config.toml
num_hidden_layers = 14
hidden_size = 128
num_attention_heads = 4
num_key_value_heads = 4
head_dim = 32
intermediate_size = 512
vocab_size = 923
hidden_act = "gelu"
norm = "layernorm"
norm_place = "pre"
norm_eps = 1e-05
positions = "rope"
rope_theta = 10000.0
rope_fraction = 0.25
qk_norm = false
attn_scale = 0.177
bias = "all"
tie_word_embeddings = false
parallel_block = true
init = "uniform"
init_std_qkv = 0.0576
init_std_o = 0.0
init_std_up = 0.0576
init_std_down = 0.0
optimizer = "adam_variant"
learning_rate = 0.00237
beta1 = 0.9
weight_decay = 0.17
lr_head = 0.00898
max_grad_norm = 2.0
warmup_steps = 254
schedule = "wsd"
decay_fraction = 0.412
decay_shape = "sqrt"
final_lr_fraction = 0.0
batch_tokens = 32768
max_seq_len = 768
doc_mask = true
train_tokens = 150100000
max_steps = 4581
dataset = "wikipedia_en"
Each number is 500 + 40 x the weight over its row's rms, rounded and kept within 0 to 999. Layers, rows and columns count from 0. Numbers have three digits each. The size before them is the row's rms in percent of the matrix's.

# layer 6 attention query, 128x128, rms 0.0673, rows 0-31, columns 0-127
058:436424458550467514442478510517513480521457524468492471477462528448454494583452478505501541472571522475499423432486514520535464452557434455451452451441481522496491486497597462527439494489528510478487554563476541501504459456533546518520567553490562508520414541516535487544514414436462491484515567522528458450491506501488516565532567483488486510574509535529515473461482501468465506450593
064:515534551458510447498491552474522507521495476506535535575478440497517503468596554507470513483539506562488560474431512496412525514519604481573524523514480483465472530452522483537521441539452514503414503491473505492544561550525513451498475503497554465433558480520491495408469511546499540486460480525405549579470482478564515468484492507505548495420514519480436483502479457423583483554487
130:547587520554511436545527469480516574491539479547480459546436492538502504523541489486586485569476428547494562470430448491493511503519527479501518532517513503513562422465472533550542459466469526517485476514512449532450480485483497458473489432519480428518552462466536469453460482519492494468400485460478565479543567545514447425403475527477535541484450508469521516559485538463493573555485
208:441475491428486559469482555529480458476501504435547522477526488436490484469481484545434547423503584463544434524570559503531498504522531527502454432506514510507426541517518451444484501523548462473508538482512559511569465471481498555512497509490497564558479540545526565528567501496497465497584495544532434507433471444495538535594509467503430442527545541545474454480496463494475417464489
131:468496528398494504466457600488506456458540504487538545457560544426503515478521499524427484427479576465523465529504536447492491548455597476567489473506512439496411566519497471443484527537527483484493507441521524508519485545517503531488455499467571569462511479522468562508508515509483567525576484529522493513461474491577592519543503481488474430455516530545461484485477510476589459540480
147:556558524543515421530520485488527563499529458522476463568464452531474521562547542478571477554499418547452561440407454497472478495505473455540545547506481481510569468461473544564525478474466558516486489495482464494454524453477519430446495502494472457506533477475501451468464519526461489457422462478485565489547530529524441468431494494487564564457457483472496529542501552427531582551490
058:459443516493502497443489450511462519508481503487526477459535499497490479495440544552448492451533543493512451538589515471495533438456478558488491584432477455509519553509493515480501520509493398538571490509521461493523502524535495552547524570554435506351508505470397500466495540446569500579524495572511512498533448518475553545548528486511542513537493469528542467452463491563468504472540
064:520579562420506562559526498510577508458570529505498503523536490524505482496492445476482499452522432473504498533521484531464489546491504535538483473568475498518407480483440500448545532479539450508602481492501513534531493571492473556441463490437472523529550467494529564548500494607433562496553490551560540474502485529506465486505536482359516515440452466498519494475451513529469505491486
090:547495523468522502505501445482508456541571564454538499515557521521481503489483500530478510466409453522544461558537519521474457552457454498505480472561525490477490478508498475546495494413527540548601455507510512550452517481468471565501482612561472475577541488496565553495507460465526509508533472487485452584549445532430490529490444478455473534449485457589530518524545513492413496450556
096:437518566489556472443483438489492535528413512533475435538505585499537498448506520542519521543482574476468518502475459525474523545543531513594471427492493507467494489509464526489489513535514547500481537448502487534491482509479502456415456541563536550564505445469458541500494585612465545457455436542453475461496507527487408528534477443500526430480507507472508535530500519475434459505428
096:526520535471537493477547516499488547491485531515451478531422465427513523476545519484495528517425529500448532491506512552498544478490558524512570516523531493508515515484516531510448489590482406504492536462565545614501420434540505498499552466496439481428508472507453512466477493515416459417513485424504545494471465540498491495531495485533498488374562535562475495509518499474450456450582
094:521569502517486531520474563557537467639486530516554476451543426492495531496535500504490436573539505523519536524406438465548453418558444509554495456528497528587467487454538545505464493465497531554487504521497507486486490456518519473514490436571491469521507483495502518548491502478515417453465576478507495507496473491462455488499430471532519514495465522542540478469572518412501535446417
088:509483447508437519505469445533448538602478483473491438539422463496572527565564467521558545477515549513500524500428558432423478461483556469584507540512561421499522534520510467508489487546534467505462539514448548444520486498421452530438480453482515538497522480520519484481501501517495526429476548484550515535462520422533534576504569536492491502466525482446482519557497503479543517428468
093:424468534497471522378435479482490484520570475556489429497522548455494503530533529525476433482583471493553588514517485497499493520578533492459559518504440480498477512559502470463522527509484595498497508451484499483532557561508574534500479462506485490434533483596557477515481560559469484522536515487485499471503525485542515473472534529489493445445457487479553432520508445532549484433403
092:494575452495499521489448563493494488501489420535417541501451441503482507448508601555517532468572523562529484502464487561514525516505499497433531528514452453535478498468467523549489426409521510465548467400539555515472504580570436548499527538500521499475478534510525486483470507528449468438513526506515501465494467465513567459525472504513468478542546504401476501517533535531531507429594
099:620504461522516525522451530482579509495449462532535505545479544439482446503548482537461568545520519506492567572502458520501517525529511476472561428465516389516503501512574463504464527481506479557428513519518519514540464559479486467489518490528492489551560469534419497428478552500480513427478497455481490446508524483533494534454543473433466475511583551450547536523482539475468495440422
098:488524506489492530497491529516475506528491513473502496425498512512489541444469488436529479463549517503503434582496502463511526578433521444491470518531516383418520538425561516423524491481551505467529527455487536574451571523510443459516508493526507439555483531494507488527509622559478510540508484470474504468485588502451504376504462529514513520545510484502517463550470529510478470484404
090:501448429478515460471442573507502453413491594544541499528468643451490557485468524444527494512559540440515535543474518443498466495520514468462509464496498550491515477507551489502519525534554551566484513537495536505481548468530562453526490502544542516459445513444514511485483495502556498492513506533484519413557464455557410415515484500523559464456423478498469442552469540515503501506510
093:444514532558522511507390539451531440545458501518542474492516532471564489468499537532489487474462508491514478493485559541509486519437494434448509504549527508480483439448572531522487517543456454503507500555540555560433514483541552564515547498544503507370521443521559491506491534449531550451530476464430479493496483446472499425510460501557509468462448482514442538507520499497479525491632
097:412405543525513536433434495495517524448472466475468459489481609494534501484465538430530506490466535520586463552465507505469489447465517441508512466477505504525489434530565513481507508473479515475514548465568518485386490466524522503517543473563561532539501509496520473533522494555605470502483526472525560479572507556437513527499430499501479469522421452461501566581504491503539497522501
097:512440454527514580414445500494500498463431477503464529505520421475518540457422573444405499505567479529483577446565466422490520464563488542461501522491480580516503543423566465536441571486465550520475504473537536487489545460475433436513547492473517485530469455478509499510548516496515512534492488533448543485526461457499522544526479533534516504505532497522505520438458498570517571510445
098:541575521488507535552533500436481457565483384478528537509499460514467476503575491552395497555508468500450476421505489485472426474558532470524546512532547469536486404506522459493452566509474549554540501486529470541501470480485502514457519490557505437532513535536497527563514538481416539555452408552485471578508431482552476522485473489494560467487501476508523481464537481522476483467452
091:576545523513494461480578563466525520510451487394458507449491459480538518521459479509481484521578498497541450532487537474464498572411485473499460532453479523453521531504490483569575479566492538482570536454508489507461498468447500591492464541476484511535548476495545469573565578422472459513529517505451493566451481552489460516545532482492512505484567477484420495444441472517539513487550
098:475590475487475520526559500586545449542512583439476521472501586516424531453548540524447527427531501504449461476475427508509458475525508465504541472505518514481493553506551425557604397458505472497503437521547517465480487408500499502524526544471488491515546510479567509468492516503575478470477498521443488466518492523556485502491493497492479506534531461465543535496487535454407505582538
097:477468502513526517450580555488541546522473475517459546509493561531543472504507503499518508471495525454496464481463441464523465510423484454462508527487503571459510401504480525512488498480552442514471509563464474428433563482462536479514499410562551492549527544508398508511454490524432452501471477470511479567517444496476484529522479597473471537493478521522551547553519529636437477517507
096:506462503533507498493467468554488513562435619522455488526492532565507481522429485474508552490535549467559452470533482467449481530517457507508594513529499546415489460410458466496552480590490480458477495534510478538532462445468459432516483467564497496515432539438517456482498528498500433466512520496519526555478454451481445592505519539531486500499513570472560546475493469570453490489564
095:485477536478505546540602476516510507509464521494452522477517484576514528462428458501469518523596476554525486544537465483509532497473522461556503518494558417412494519494491555456514470431525512486475501533539496517495460536474456564551561525478499488445480504488418495482501515478518484552483474538532519471559511577505448558480533425433490531465610527492517481459433446476386454512527
093:468505526484531520479455582530471531456502448511482433536497475527495433488482592483559467517610467499508478517485488483482571529520519504513501518467493521492512485507514526452442453487516527533386527496485465509558521468498549523482471536501530527428444613565491486533483503563408543529482403506460472435519576541501495524496503546560448461464454530538412505456492486486462471467520
101:519522516534530515509438508481527564467527472500503443490576455537486557483494455473526478564434503527536490510457500489550578548420581519494526557536570555428513509465410459548447520511520627461469480527499503482408442522446449558461515448480510505522492524517486475541496505520514472468538441531513491498516482484521498497507556523467449452409502494473534549524506530479609477488514
096:497493533517520527494441493507494533574482493468464503481524623527511478506551487480557494543412507498491460499481479488508498513628449490509561509442509560428476466535543479468437443473448526504468532476536517484476539483566520434417477571512497511455531467561486491513550520493448533476537531491487493445500477474420521504461468460455505503543431509511538582471441497583527486410483
091:564476537474511498472561510545427537555428550432478454569519458466484488528489486427478566491487519548481466523469500534466475451526498547481439476454519549492512489431426452524577494459551470467507509493474501516532474432550508475491583661498485499515497564549493488497515496582470543465482492531497501478478485479466516532531504492525533483418541541569465459535477510431456513518468
101:529532505489521470437493615468474529456524415445503496480443505551572525555567472492522563498473505511477499488538556471444453597462598437492518484487570506472486520448459514527483563466507487521453483496501528549484486539501513561462505467548519483465558618471493482417527476464477539467533461423523521442497504482505472509557506563501533441479459521532515522447444480469470473485492
# layer 6 attention key, 128x128, rms 0.0691, rows 0-31, columns 0-127
099:493522537564504428545501450484504492516521492521460422541495494562485536456543533514586526528526392561494520524474462485458502484484545492547491588517540502485634497452490526550515502489500532513512429482471449509463546530491481453440492506543463404486503472448478400463460548497487514502473456475465553472546541548501491470404493460507552497487468467486510502521482552474530584547498
098:495443522572503447467466478508488541515477459557495512523489540562497486532504516519546475482467430521482494505506477498435523494515440472526528564494461490514624501487471496547522540495450485563447428510446426413512560490521481441472487469524454399503518504497497362453470525450517490493503478497483557482527455578490553485418460470520541572469520457464524528509504523504501584494522
039:464477564530497492485525446521439387568522426529483498509523463512523458497488534532470478420467437474459552493580466496464536451499496492568463509439468490510567475541509453492482496486488479523514441491456444456507598526496441501469517517532447441568457438456530426470548455540564501550507459534507503500452511537496545513512452462535524539457524509497536532564492453501491590472568
056:527486544529541440496490504455542568521518503524436467570423495498481520505561534516553476522473400532485515462475468514423471500486502477548524530491485458486609443457502510583505535441468502538510475494473417446511509523514448448494496476560472405478548481434494399457463514518463509486465466499491528457528515548522463444405490519521555545472467486475535525506451524459516548522433
077:512517454434533525548594471524500462494498538477494560454476449493470509461512457487443521521518563433530490499453483505610526468491555516464422431519516514515406503506562468488463476491498508468528557547550530506463448467512507592522505543471533535482549481556519594557544472535497491525506563498544450506396506459473485528574477510474485429522524525540499506453529436488456448492511
080:504481557561539433513488499531490456551472447534477524546506503512522513483525494517526463461505420525471502535475480562446478519481533507546497565443458491506600479477459525560506529466445504558452414505444441453457542506535452490503523505531461406505543465480497366454438497482534477529492483507474578487531480603505508498444461508532570522446478485499552536537507543509495571472520
172:498496480421454562488514543518520512459507545442527500460512507463470490511471465496444521531483599455520470512505510474546486511518503512448501444511537506512393481523501473443494487501531497443542563494567553535516433483481535531505495511489510595506489529535530635549573467507472475488510534488544427511471491412508478502614528524441430454542526535520476470464492476495488395495502
307:508518521600543435521479456502499508532483456545470455546494495549518514511511507506550490494503420545476514508492482509447513505486497489542507542486459490499619479459482516546504521481456509556465418488416432461460548528504487473503511504508471414489508501449493378471445533486495510478474454498460592504553519584487510464382466490538554529477472471488501552527508542496486614520509
085:442520559523460510542463469475520502534503452541484410477446437553538465530522469511518495564417470505521508494509493485492457547554500518509483500423532419428533507530481493443454582512490488517519493535438510554502527546574527499479515494473463554521460452522529538466549547456467495480453432555541582553430501488441573510441550468554563473541524479502459470493453538468464559448491
090:503554520534508464501463508431464485478542489508497527563473556463468538510509502523502517478500457516501521460483443465520441486526495491431484499499438565541476576564464574452538496478481482604470469466465530508486520554513490505520461525464468432417536594489494539474503563405483543576560489622462519530481499515476451429467484465533457514469478557500444468415460488516507506520516
088:465511479448538497475447463482562525522527536526510602491544490389483539439522577507515480494437545491546550527535416524514506516483481523519552552477498538544483472507561419531510490455429511531451469526503534556483586578485530459556411464503479515507521456445533501487518573496538534525414526465478513460501555457461475471515482463517439520546474526461559523468541460484472495504447
090:402466524500476468538541493501528512501507426524488475543473479444535490536539466477434446512478477494503521483487485531540499546520502565531408584466521530422483515549505573511466508516520497534511512566507489481463528478530461555512468574471481480497553488577511435480470454500523507534487517384489490433460561602544507445410534438536442496470491511516518496565535525455564477520457
085:548458453443501563465591517471514420483489443456451560487487501487434432472500520528478500522536454552512498481480528543481536503445471487506501557521495522541488484467452464571594509573534540555493456522530493500554542490600519452582539477496504554473506521478496482489547482543533420481556519507531490486523446519516373535524547471476492492539529504447581477514455481518500540479436
082:518528452536523527436456498518478452389518524563530557476473520474539478465506512479509481529569556473552461478433528540497465522473512520471551453527494464447595421486517566545487435450479518530422460450481458462511490506538607464509503542453529423472489514509444505485538485531495445584565471542461476534505471487555529499452466491553519464535506523577475470506501507491420526506525
083:522448504468463482462495524492460451451470539487485495482498447499506499463455462445470479524468508428545467503577509483471530542457537460489440455521463437507455512490544536509509525547514505518549506504551376448612486455495589503581447474555528512554465564483435547453469545555597557589438517511467503465487551450504494538481487535467501533520533485543482539505506455519493476483493
092:496471432496541553476496491411491480451465437495454565457509502473581523482589474505478486459576457462533542555518445530514492471516498489500481505475487588481480555541503450484524476533459494491528490532580486470484568528502510494546431475553515513531465520576475533435529543439528519535509590535445439505520555474508483533473446473507541484511457403458462530504491425474473565560528
095:533541496535491526564460516536524483492500531564483401511480582510547520505552396496483454403532469517433475451491500545437446458477472555513440494476559523426526538542528480509519399519489502548513518543533511487495508475505473463551508470443484507538473497485506487503502530468522516545478518480491535475462551431452497464512516551517521553478493573579466623499504473509397483529480
081:507522532564497458494464518573484462514478487512470512584457491483551553454497483498512459485555549523530470466500528493522400446440530480421513516503497598465508537478427474543520512539485532478516499544473556566455527539457465507456525477463512472454495454520498525609465532584547535509505493545515436544477434466519543455455445478495475468443532532570489520521549429540549461555552
081:432476535445463446511520445541523426501515514491604456565489488471557465488450510538447453557371555464466524522499495499513483407465552489458484457537467481479491576511508461470486592490478486511533524511504503536498510475527478511531449429508508537525503459521541499534539560567545460592478563466513501506473439535477519434527495496559460478498480533534513565412507471481486528506513
091:529592454525446517553500470458479461542519524519478525504472487434509541484479510450551534524533555519520491432509517555516431419488489466493494487478496455488471500513481458495517543520495541459544537409498437513534448470483483462521495503402510580483489507453487512538491562532553529657521509532496470412470466535527417475578494463497519538488539485593525445518499494482537500505465
089:559495513492492490542534483434572482521490571471530461543510541546506567510541388498503581462482472455482416528439499488548501554525570520501493547509525500534522510452518521574522450428506585477511562527565523483420438470487471510518486481469467483531493478478535513555426485494471466549514541540474456471550479503525534526454447563471446496537495456562525508541411525428478491488484
091:464522557497482528506481509477530511482563444550535445497494474532562482446494389454461482495484454469533542575438517525522588509480529575507474476463474534521488505516514540509481520421445479501529481490481417506452462530576508610540495503530470539547520480496524483421522527437600507496527493538434463517423450536530580490471545434550520481491475489437504516529464524521470504472481
084:570489465455559519498536539535516534480487500465524432495571433559446450432511412488501529478465526494457445476476459499514559554447486476453555537438486407508494490517537489566515503536485449570470502546489560444500424490497476546549490591469481584433526503489558508507530509473506480506483483473472482534469502562489493542506515559466538548527498567456445556474455513469452529427493
083:472453508538501512392522467588513529503525473509489523465490503580498503491448491473487505513394472497457502488564542514539493524458486510439452499475453513486508461470491460539444484517483530552491556507539477443490487483476457458526456501550471502572504513448460523533511605479533423487458561540512512576404542519509567519513504565542578570415558508516533501519422522489488512553502
088:516459559533433477522494474518510530420586469454481522518553438497475500534481484562515551467526509504520555471543514507533483442513557453472520494458494497503502567564515513476503440515486496514563509430522552573483471500528523488465513473495510599444485475432473478504370517475484472523505583477584514462417494480531487531560506484489454466495541498427479419550534505529554525516430
088:556471517474517452445530503453535512534599527499445538580565492448478503514439487531544539491509548489472505444434522452511494517538501544447511483493513405602459496531522467585499462504544554500503470457428606507487520494468502449461529484463498515478556517436524536526515579529475448414545581489583478493541557486518464484505485505483455456465486508519485500547487527479454512492466
088:524527502487509578450530518496542502533428381572495488540542535495460501527511501458495538476507455486445465468551517538508500514539408503442523500449498566468453476502533384527447508492481480540497514462496489456523397527482520442559446522460482586545483486522521514512499485474503523435540549462527516521543556444393517404472503523480484539563481501459462476530492474534462480517489
085:510487542503472495537491516473483468457496560551500551437503545455466621455474526565483465509553454553528550503454485540468518429537485517413523450592522487473521503507524528540517504462510480584443451548553411475578456501522525520494489496521568451478579515492493486557421450514525546478504514521430529529530450432442490402478507524476510503512492489440517485516546525512516491529514
096:515499494527530426453559501430454456477457495495483520473510433498464468483518506494499541435533568498486508513578561468518530517500531538493475518507399463518474524479534517492511471490580482532441569555446527485519476588517514472605491453443582530454476508495539503489493430600526537465482527571467525514549467431424506495532549477487467503561489495467528464520499465474506489497399
089:483484422514475540605547484502512470424502567495532520540535503449513514478473547536582567543530469527467515541448501492437413471523515491481481457451522474534473530555534580445482594425513537463501433503559499531502497510432523466478544558446464503471475493475471532522561509552561549455527528519445469462461510572475497542469533505462499428479487518510518452501481552443459493544524
085:545473537514571551507548459471550575492489483508496475456463507481424592541484436553509398461495520522527517452478503455501496587525482529504469564480522491591494550553490455566548495454499487474539438507512455499477474522450514474485467519556475482435566467453513451549518501532489478473462516543529523508442474469458471478481572519465513565488555447472538510445407442513447447516493
088:581536529473560505513499538502492474510513534468531503516468446460540423446467502510505460463531454525547475511455461457454540402529486453437523504459434542497536518578543401525527461445476495547543525546456520482477538483531517538532495468508518510554526525433464461506567464524585536460427595499491504500540436427463474525552479539491502507542531466451531486526436450550492461458489
# layer 6 attention value, 128x128, rms 0.0502, rows 0-22, columns 0-127
128:559429453508525503422590506509466513508496519521531527476523551454510416495456448565494424506544478502530470560498544516483502463487526539540451509556520563477499426535526469498520491502508412507444508570463496482476476560480423584542436424454533491388512440472539472464513495541536510458487585527505538491527506522517492492486541520466500419555532492521538482478496507445468462538517
125:514541556482513473578455615514576515572480485481522535487495522519529551594486530453480449544459514538505475543550475532499545555498473449506540468472441543429477468533501526521498615468555479507426492436432482413493468454541516519480461537491478521434471498507504516552515523514495518460495474425461510526454493470454489471495534498528522518438473479445466474522505440546488476428572
136:478541467533513504461458528493529486562559565524499475491411508376540509475522473512466458472434491480463491494446536487520465411485528514460465513535530537511507466495495563519487404480452535534534540565480487518486567527511526505477464458435564487459507534520483501511449405556476450515474551525501500500542443515567408537477526515481498482473582566458511526544560522517493488586460
118:547467498482459544454469457504490395504538503482529516570460523564512492515504556518479567478539493533493551430525505525483482580549524456461456501459520441605514562429453543513530450483494459492440455495482504491516461470492518457567558528455487480538467542526424505473536592480530423533479457539513501486496450505468626554495493489536432505477533502529491516552522504563478514530497
121:491467460542488517475513465485458501530540456478495499515546510566529417508509484493510571469500497548434557479466480364521444533478525560543440542499499487509486517506500603512498512471538459500495544536493492532465521484496443495512522518546527492568536530525426481456526428528526483498538445574440473450520530517477564544524430571435485503452484501487525513556546451472610519580479
116:504525461493432491499462515523475567488525499488510494545525507536501541509488458488528457561529537483507537502472484513474416462561493473532489511515553447498477451495608571493390479489481518560551507503541475527478512485458481525440415444490556508511528525533437512454507502601508565480501509466482549513527477452458579376475461545538502495509395483469521509464425533482510523439512
134:488598466502516534488475539431559496472456490506529537479480552499542496525522518461484554512478462495522510466484510495512503518507580486471538510455518408509511522484563522470527479531512447529482474560507447495531524503365523486510431458558566482517483534529465496429467447479497538467510454529458493473509554563592481488475478415509460478474547493532466470411553440481616510554528
129:439459506496497473575543454495430593552455553538486404468595416604553475461517534541538409509505539520539540523451484525525488494534501536462555489505511504429487495489516539461550546562489493456467536488570513489472473490557488514515450528487531497472470454499517498477492519454481521533558497474532514525481470457484547512484449480483501530534412487428480521548413448435499476514508
113:483435520513455525517390477528548518496415545516458506530484463529526415463520579594487494514440485532489597516502519429508399450516513491505508484514463540541494415555594456507524454511535487497548522444524507535561446521484479471478451490540528510539442523461489462551495509517475503507446506461591511480516527506516545505479543548490508502583411525474501526529491509477488487525450
135:492519469521511484492570509448570519514459489491495479483573426532489480541523492455481455518471520486524515426494423418501543474453493499451505513462530421494497498555555529500535530507479485471445520552518503507503512553570610431449535477547497500540436464534495514491474573547420497448465526478543508521500637534471425505510499475537561480504542518449489499462451515436467493493426
127:519485455491547527529545511508413481563457464533507527525472524475511486489499553486487575509550508553477472484517546505565483533446509532449494514448464452587497535504448373505527577464499406453562512484503512523457444435473525453533565545505505511562538419461459504564514488536561504479464524499500542441523482535503445545508542474515528458535505475593463497438531537505442508511465
131:476513412488521420464547388503471548557547421503469445523560444518483529471530518516528434482529475514521509482448511566484535507430511567520548523518579544521490504519460552485476436555467500512495473488533516509525560445521524507463457546539568520545575539537448496504540432513507459538521511533493446422462562492520437503467533512461491424423527470502462518464562490494494516485491
136:524491509487514485472485507522473531520480474467511449554441486540513526464539507492503521453490519508518516550457428506534512548451468486462532525576531502502493545434431597534542493510513557471508490459504546522391522529560492520509557538430513516531538475477536496452520434461539450505576477418490468438505461463519463584501506453463524491477571517434527604553504512428465499591457
132:465560480479473479494505494426515506504571496517455508477502430429529527486514384441503485526472507525512553546440507457480420561496548476527536551511523519493507468601534522530394506491500472541552551556509462565551492470547552539439438523464552502496536563547486475478506422486438550510477515425462509529520512520543441463499459469478481465530405548485469473524481496508507534494507
124:435477533516537518463580466477545439525541469462505572509532521558481473437539570499484447483479487519503524457510421521539468402500525499530492488503497486416483525436447570525435456525455522461566515512491490491439515482548518541531502517489483512550424582520496513438475485518544587463495528508466481494497500493504475460496448419506490451541526504570533498493631518485533497548441
131:526513444478541498550525447506461431512570484534543456494527507473441501526498522471451474446532494550436539588480524479564477500559510530533481512553494482551498539513443502503483532476514474472546514422500506531520489473493492488556557486432531529556496402504506478476485482401463466544482448594494477424501426545596533566520460438458498491463497463482579483481587515507481497522506
134:504418508465492515497525543558470545422546439491485596498490513476441466461495524506543500486460509475511529525451462551458528453494487497527544534537458499515481489589547516509590498525494482534496520455499542503574505458495495495464543536585502486422645490428462486460480505493564477513520556541502537518499407533545482529514468522426447520453462512548475516462541497462476505420503
120:536397555443554497538571482531507505518502550491518460486477516505474480525484592492502526553563492478506553499535492498491527444585461491504465495526505500500509495461444503496585443480521552528497487464488537486562533435529524437512500547540450488447515423517494547520491521420498523462474470576509464476513384511527517583512509477486472534490479426397464506547549516508419483476559
134:529474462511489522514525501480476466531449478534561556501436530577564506465503520487489439446449472523475540613516451529553552457565502528523451491513499550572520460460498544459493487541509491507511492441491489489500515466471454546520459420420517497516530488455459511508520500432581498522522532525523464493457383536564490494523470478515477474459523493533478479522662530494537524542523
128:557559511494545494479571493458468517608533478540500580467517556487605476496538554484494452471504479467479458482541484497466510519451471476502539467487513458545492530486453502473552505529484440458410493582439485458485527457493500558506490540477535519489501496509511497483459387506530508579550429510526505483490435537535401534473541470452509503510502544501422528569492453543438508538454
137:555432555481467457471559482461470554528458459481473506530561453511553462495538455577522514439557492492538524564494496426524490519462491525547480530438498490521498502564548534474383581523511513483431537483506536516448529547561386444486462527465479487484504403539504508480494472557462524470521506500487544468512561501545439557490497480506489459476476532422456493561483508473553494479471
118:514402517489492519381460490540438504410516539552537427516455489456492537431523474562490499447480506437520569577479527556507507524583510503465483488474500499479507463543604488485498536470457453477454497510481454524553500478425593521552479457441558453463491500463525498459456473556531495505504537459462499516508540475529593491471519474576514502541491506511508452476517528538484533537491
123:473543551469484478531505532456479525482492531533488506494472478526482545412482491556515518451479478492535509444480482492526518499439474522524467454433485485455512502503404514494493536468462492484545505555538489525513502438518585452524490533516477507539486553507557485521489426524594494556499520457452481443501472491450394534497470427471488510570534502602527498648501488575506534516414
# layer 6 attention output (transposed), 128x128, rms 0.0508, rows 0-21, columns 0-127
111:572506500458484518446504518493524419516445448520548458514539474514544488487462444482526468500558516428476491519498511506534558538443478424508538477490453535513491461457555579583430541518575490516519456471396478516425506483486436449486549498459531531472485473464523518468509541513487573491507545429527482526507513513544471568502583529518537473504479459471564518522486548467472622535511
106:476549508549525484444454547496465475496508516518561463470430491435546474517557538479487498548536504522508626460473422559542456519576510477498517508536533515509538461479468437422448469474530530471477527506527472519469607548521582498536491442519539520493517455596515553536416413519508502459465501504497476463457475472489544485462469552519464504533440561523524508480499479496453479436479
116:513445513389486507472508514450556516527536556500456523465514482504531484450542462535485508428448540472441509506512470431438520570434492485499547467421541468539553501514475594527475534566507511492442455505499491531485467496458490449511552529511551489547445504461486457513573477438494495490617522471532486506535505494501484565444511476510422588482575496452473506497513579507500488560527
104:408492426567507486568510533570467527464478558443497491524498522536444479486504467468506510523523433497524463523499483494494505455486519532408433524513499520474486504513515480485557461421481552478521500504585513488517497488452528523473476454553470567505580484421515397506508561518465518538468481508546549503620447585443505455498514465545501492551514436528451448539481482537497465552506
107:486534400492492571546522489499502475519468554423512517492554512534525529435519467509518525517509407503460438515491544519562529513486506546450479524441524505502400533521496578523549530502523474506474540500481558497578433476471491517480469476463526558537548492422512581437501543462489496535480435584518514486536479572493513511436511477447528428488468435484462419449482506516543471557522
110:507506487438469518452516532527498584491524462513564483476586508466537505511495508524514475552491597466543444471454547485485510426494525466491524470492530484439513502503533553473487488540422576447463492519416423491581410494466481555525475476516566545474525556517520490455504480507441486551484440525454509445486477506514478495613468512494524498510439548566494465526514428457507520574547
115:490435446535432535495466449496496547525557494565472532508515564528529506524476511494554543513492442511477436522472513516489491566519481541455506544499524505480585493552512548464538492536536454448536447492441558465553572527420526476449503470489572405455510507376573485490448480509526511541577453491486462460533472451543489488508533477498465527491511533450424435504499560455495489484464
113:541484536455456542471529420488467495508453501515481500481531530513465565518563518460438465543512508546578449480496566578556532514522516539509484466497462463487429548475545449556485504534458497544507485491462412393494535466561476567498479457537497495551502549565437459501511455500487502518398508520493455485489475532533530507577522439426537435464427557512499492487497502510578505511520
101:388508471496512417483498501504528509508533526403490497520538492537561568424530511497506516521529521519491441537529558520559529453435497517550467425479467479516482528463509436577547483555458509454459519528478499453479514502557457531521492472508489593466528519448576511528526480470431497480511476472433463531475445491539577492473517524443543474432515479487507493467493620535537505564527
119:525407555498496433510495517467512486489464394518541496498518448580492534531530491480505504461536465490551505502533507492518496559514452564535525507509553467550444525491490493483486443595510446465536596518488554416504463504545467555510430498508590420546499522481497428479375527519506457484477516466483532513523466474518544475498495525530484483469532546487436481452527480538463521427560
114:521487496528514529501494485500462476474479443495534490547488550590499509524448443513573547519530418493543491500562479503488508511526487532504484415588416516543488498526529388563501532469530488400489512495542477443496524483494437442465468570522462562461540476462531536545520540518446496469562479494479570473471498448489471504471511619528460503497504444541487532461429563520471504466471
113:588522568375505501511564482503500476475600535462497523514524454550468523509472552462449580453508477528430458505529489488543500530472492436525599425445495402451463508531476565533541527457521538556555501484415503494537468506498467517502481448485527499570500500475477514463512472468510456515497432500494547456442503518471491519522541458512538533500503486553470498552471535432484466533546
120:498543530507497558533498489479519512501501545489471476506474489447453590434516478454478467445435412585480480526549476539500560565511493560490499502470497452530433546512493537469493535481487536561517462499533499471409534451499501476500458600562471484532443518566375527457542507496495540464482500516567548489566495479483548487430509452414495495503472550520434481505507446516524495506560
122:574526538368477529453497499539505478519563496453485557478570500475498493523557524531509558468495487456469477452498511501465435515467519473531537473466555517517546421549480549514490478587464546448398480452444444515559541521524499487521463518496586482500524504413518548456513537423520438520575452540503459525501461503543519516568453503497472516482448464464547483490480519473532459533529
117:476461438515462525483500447474455522487574518557499545547480544522510548449504561395498489439495489465500524511521490438492469511476475549439519559481561442506468535489498567489535521497513522517526591505472539461448469527478483480487559607525526414552496547540482452507529523400551451454464470450437500483498534581449467532469452511483459482556523521509565447528494496516550547514479
125:621470447444523555575526481487467531519538466397471481462458536506514551462535497531423534477497432502488492544562457538432444525438507515500508536532534546492500513507443457537506492481521572542495564509517480509495504452426487496467473582493515519487515540402479495500572509523462505515440485588493483502470559509481438534446502473468506544507550490461533459496485595479452523521464
131:470454530508595549513551460506485477486511500413495512542515469476481525526464491462505460522470464506432508476472603508503496469546493461576514437472452576419489492551447573548465525496519546541495455495454539527486516513572545542468514515476428563526516490462508613485542460448528512505591456459516502409468470522483523486530508440473491504473490473496567571532528474494432509491504
113:531533454525554504512502559502424506478469509388496463453448466512472478488491543509475466516483566578525561500475489472493482518523492489475503510490477561506519569460509450478504509490446476483540546521462463485486469492518515572489536554522380519491508490520475415568498478539554579573476523493499463482530485540447510499452411384510507558540545572518516559497468555539427488477486
119:504510428481474507506518481479468550533537484494473475496538549492485549451538534486453509513455501553451502541503434515421502491483460522462492423497539532437504528530488578545499556486556533531547514510428512511485573484398517429466536526544473529469491515500486519519581436496445491465467478446457472486513482517495463582427586460475533448563546488470520480547508613568473556512473
117:509555508470457538469534416480520439503488499565447534467493523501502458508504543510496530493513381591486550514498478491510516561508501520442498483515412475511499507535531479506494523421573500527493476485460500476503590487501516469453544491492510496620464457523509492473539482449533528522567544465586425474488446487504502517551516499526370552536422532478526476510454488504467520430529
117:546565484487442494498555558501488476508382456487499479461565511509508588514565506395514479496465402520508446496496507539537493546506483451502515514498462499532423508474520529540480533529519455463470476477498484528587569503556437495506448479480487509515507526460493571444546479495519545511456504560473523532507457556523543519511510487489515460510379493468507507487479417518450499523619
108:509483539495472403469533480534462538503526503514500511531516494478478445517505455470493502494525536432519414538507438542431520465442503495523455454481464535500549441476511548522461513549507484576416394497513510602518541462499435506512484537548518490427481495374527457520482469477495484483544500448535444511527528556476491535587558516515533532463542529523485499508549513571522518583472